{
  "num_attention_heads": 9,
  "norm_eps": 1e-05,
  "rope_theta": 1000000.0,
  "qk_norm": false,
  "weight_decay": 0.0,
  "decay_fraction": 1.0,
  "max_seq_len": 1024
}
Each number is 128 + 24 x the weight over its row's rms, rounded and kept within 0 to 255. Layers, rows and columns count from 0. Numbers have three digits each. The size before them is the row's rms in percent of the matrix's.

# layer 11 MLP gate, 2304x576, rms 0.0347, rows 1020-1038, columns 0-47
106:121138131110143139126152115124133160084117137120150087187128171097118170105076115160137098147137132141099146101119076107142112107128148107128219
096:118098080105184145152107138156145111181099111133142132163102139153142101103123139154123174097094100131109112130138135107140109153106129111133095
096:143137172136161080128134088120088121140146119138160070108146156107065126112115068117159118140138128120132119103156099152151131125113141080128121
105:188118142095169160121175129096102078123157125167126153141137117093102111126145162094110092098104091123132131092087122108174117133126119118141139
098:125136121097138111102106162146126156133095086133118123133130148119119110116168140153123109113126116108123129107141144125147128143172133129162165
119:145194138125177113123119093167115158122160054125113133133133151124144127177076130091143162117122131138128153096134125153113122162087128141117111
095:082158104084101079137122143061093166144112098148155162118108119149130103119123134122106158129159159092155188172142138136109160158118124152139130
097:115135103073161160198145141153126147101101100113126106098148154112132106139096118123144106102112079142117109127112120130126090108087157145148112
115:096135135114139119138177127082074119155108088101090173129128139140121111123152117140137145111117120106106100132111088174134111124127121147139090
090:175133164117124130127168154142133113156099103113147108194097109122136124134126143135119100093123110108082142144139105149132130153149149129099118
124:096123141109130092092129121087091172137135129153143117120140118110163141109086141144126130111131126106097122130142096098135094116124141106116155
116:131105176088100154160132120134116104116150096143131080093109144154201144129144131125126132146143097151118109161105138123158162141143109160144137
094:124130151133126097100055134126134117100079104149126107157167125116143130122108121118132143107112142144160120104145107101094133114121124099118090
114:117155128165069130141154109130099147100103115145127097118134115148157157121134132095127098130135144133102125116151164121170138136132146115145131
105:112125094108123113145134132190124117157153129129123172105121142143119136132152150144128110126122103142154132083076161128105107121112100127166123
090:155122122162151105116166073166140112145131151159160153168131121150150146097098159148150105140130105128122160112085142120122135124098127147143185
100:114095137136151165129129145117122144128151110082092150136169157123134153124142125125160095094159148130136107161151133151133142134115097095146120
102:119107106146092148116103099110150134093131140149114109088118145125123158119115124098114147139134138140108162090106127102158099171080122170120135
106:119081122131131176118112158103143099112122091116118133132152108130145079143123072125147139133115118139117112101135178110128152083136165103082144
# layer 11 MLP up, 2304x576, rms 0.0347, rows 1020-1038, columns 0-47
104:135090139158116081130175117089139127084117148148155118137123126119160149118127090165116093131100104171137119119099160162173153158129127113187145
096:130114138135127094131113124085134106158154109142119139158146150141107135117086113124128168139093149148128110120139127126130133161115109156115124
098:113137114131112169133130158111118149080150146118084150137108142148174111158136170172100099129104105154106109173096153095118119115118126150128146
097:155142136133125131099139118134113120120141114084102132108138096111145125134136105100115137138136160157129097097115129147106141112099136103152123
100:196154121161206118127116125130190122123184126132163141140142131133117143107135085122140142150153088094137156125131155135114110117143100125126127
112:153095138143100164119172165074104106166126155138130132136144124129128130092201176162098120142091139108151107110125127124132146125193148095123106
101:125107098139169198141132116170168088138103118131113098121167110116102124100122107108145112160134093161127119139117127114158095165136143102138141
102:147126167091158114115165113153135143112113126112171120152085163113139107136105201108169132090133116116113172093129113097131092133133101135108144
104:141159170091132122127128103115128119117134102106150100133095138091106133130143120167126112154130155134109094134119159093118223154086142161089132
090:126175111122111130086135126119124115106105129122140108088120135138114121123099158140109145107133136146111117122132143100118130105133070096154171
121:097118129124142114141137118106134157129120113106173121142166078124164121057080145103119155144121131149132112099147113126133106103106129114137144
115:148129127135107151147091073116145125112124137137145168172152112129160149131103135130115119118106150164137149093150148146071118131130142167185123
099:137146133134100120143128065137118154131147154173113129195119117126112137113140128167125151088096118097129129122102130097116126115112138133108092
109:139126123118166143113134114121111134132150152120100105122114127101099110115124110107100129090164114146129154144090122157082140120145131127107111
104:126114180118116127086118159142113098176095130145133144125118168126083160158149065109093141102145159126116143170111137139142132137136148139147092
089:139142186092145138141103151142140148109180092132168136115109134120120134140152137157085132143135141140052118111135113120157132147138143166124118
102:112120122154133140141146131178116163119132114119156141154074149134130134137100161157112192183081139138122115129102140118121127173144136183150151
099:114100104144102144131126081112138130075118136114153124090093140124153147079113139099134165155144122138066136132140159111156110163077099129128144
107:109114147099140102083093146137103091103162149107173138110182119161153174121130154164106112157066138143122128152119088111114123132110108161104132
# layer 11 MLP down (transposed), 2304x576, rms 0.0347, rows 1020-1038, columns 0-47
101:139107142133145106124152128086138159118126141126121114150117170129127181168100150139136104134140124115128152116113141086134102169111143142103147
098:159145100160129090151147136139117142139085115132112148167130130144102162140132113128120143158147131161128115136145146094109149181128143096136128
100:128117131159134131069120159086187141095110109097127144117103114147153122131116111130178093135150111153093159160149076132147165096104131158133153
103:133107122095146120074143113100094115137159115174121108136140108097130102086103150113135136144121141120138127115146114135139137091118163102116152
101:111139144157131131141108095129146116166134153160161167107126134119090121090137123137120087104134114135121160141111163140117133119127117131125118
106:170129148105136143116161107142117126121109158136094161148115157173125151131195174162127114103113145138105123119138101145086158150159106115122123
102:120129119121149174165109124128126146128098143111122113132141139094126129150128099082112154160168146135126119115092110106149134117158131111110157
105:142124129137110136133112127138130075102099109106123154148109150143139106098135166106155126119126130085129133107160137065090129128119141129138136
114:107154157093158143097113119144183119111142170101150066127134154113123129132116130163089121151141175157107150103151173110135180127088147137122160
096:100164154126116122079131109135156151131110116104093132122107154129116157123108159133124154111177128139117157105148102116139124084096116116199152
107:101116155147088121118126103122158095087125110126137109110149140142142100101099118108131109137108102125139149121180120149145106131102138091153152
097:113109139087158117151066138132126133148108129175138118133107167089138069134119113140110109131095153162116115135128109177127124134163149150165099
100:134152159170135133166187095177159166117140126132114126135106154108144140118097120157097143091091101075105176125113112081160130130124154147117123
099:141068096097118101100101100115156135149110117117141151137122160102100139110143136126110150116115080166152132148095105130112131130106108170094116
102:120098106139115154114128114140112094126123150142178155134103158135106131187143145122122174150123184123099196109134104110109131114108130113104125
093:128134111160140118135136124151137151092140127097110117149132159115147106105142163148145111147159148121136184136126054101172092140128139134174108
102:109124116150136102161143149139100151163119126148122143121115129126066122103120100167117178096126122106111156168111109149128125122111138136159166
093:120125115107125117101167116085114167113135095157130170114101126102158170102148130112141108129116116121102130145115118139153093121101079151106152
104:095140165102101140089118120133157097145156161089150133133124176114152160134172138122118131145131125131111158129097121073091120157124131114148101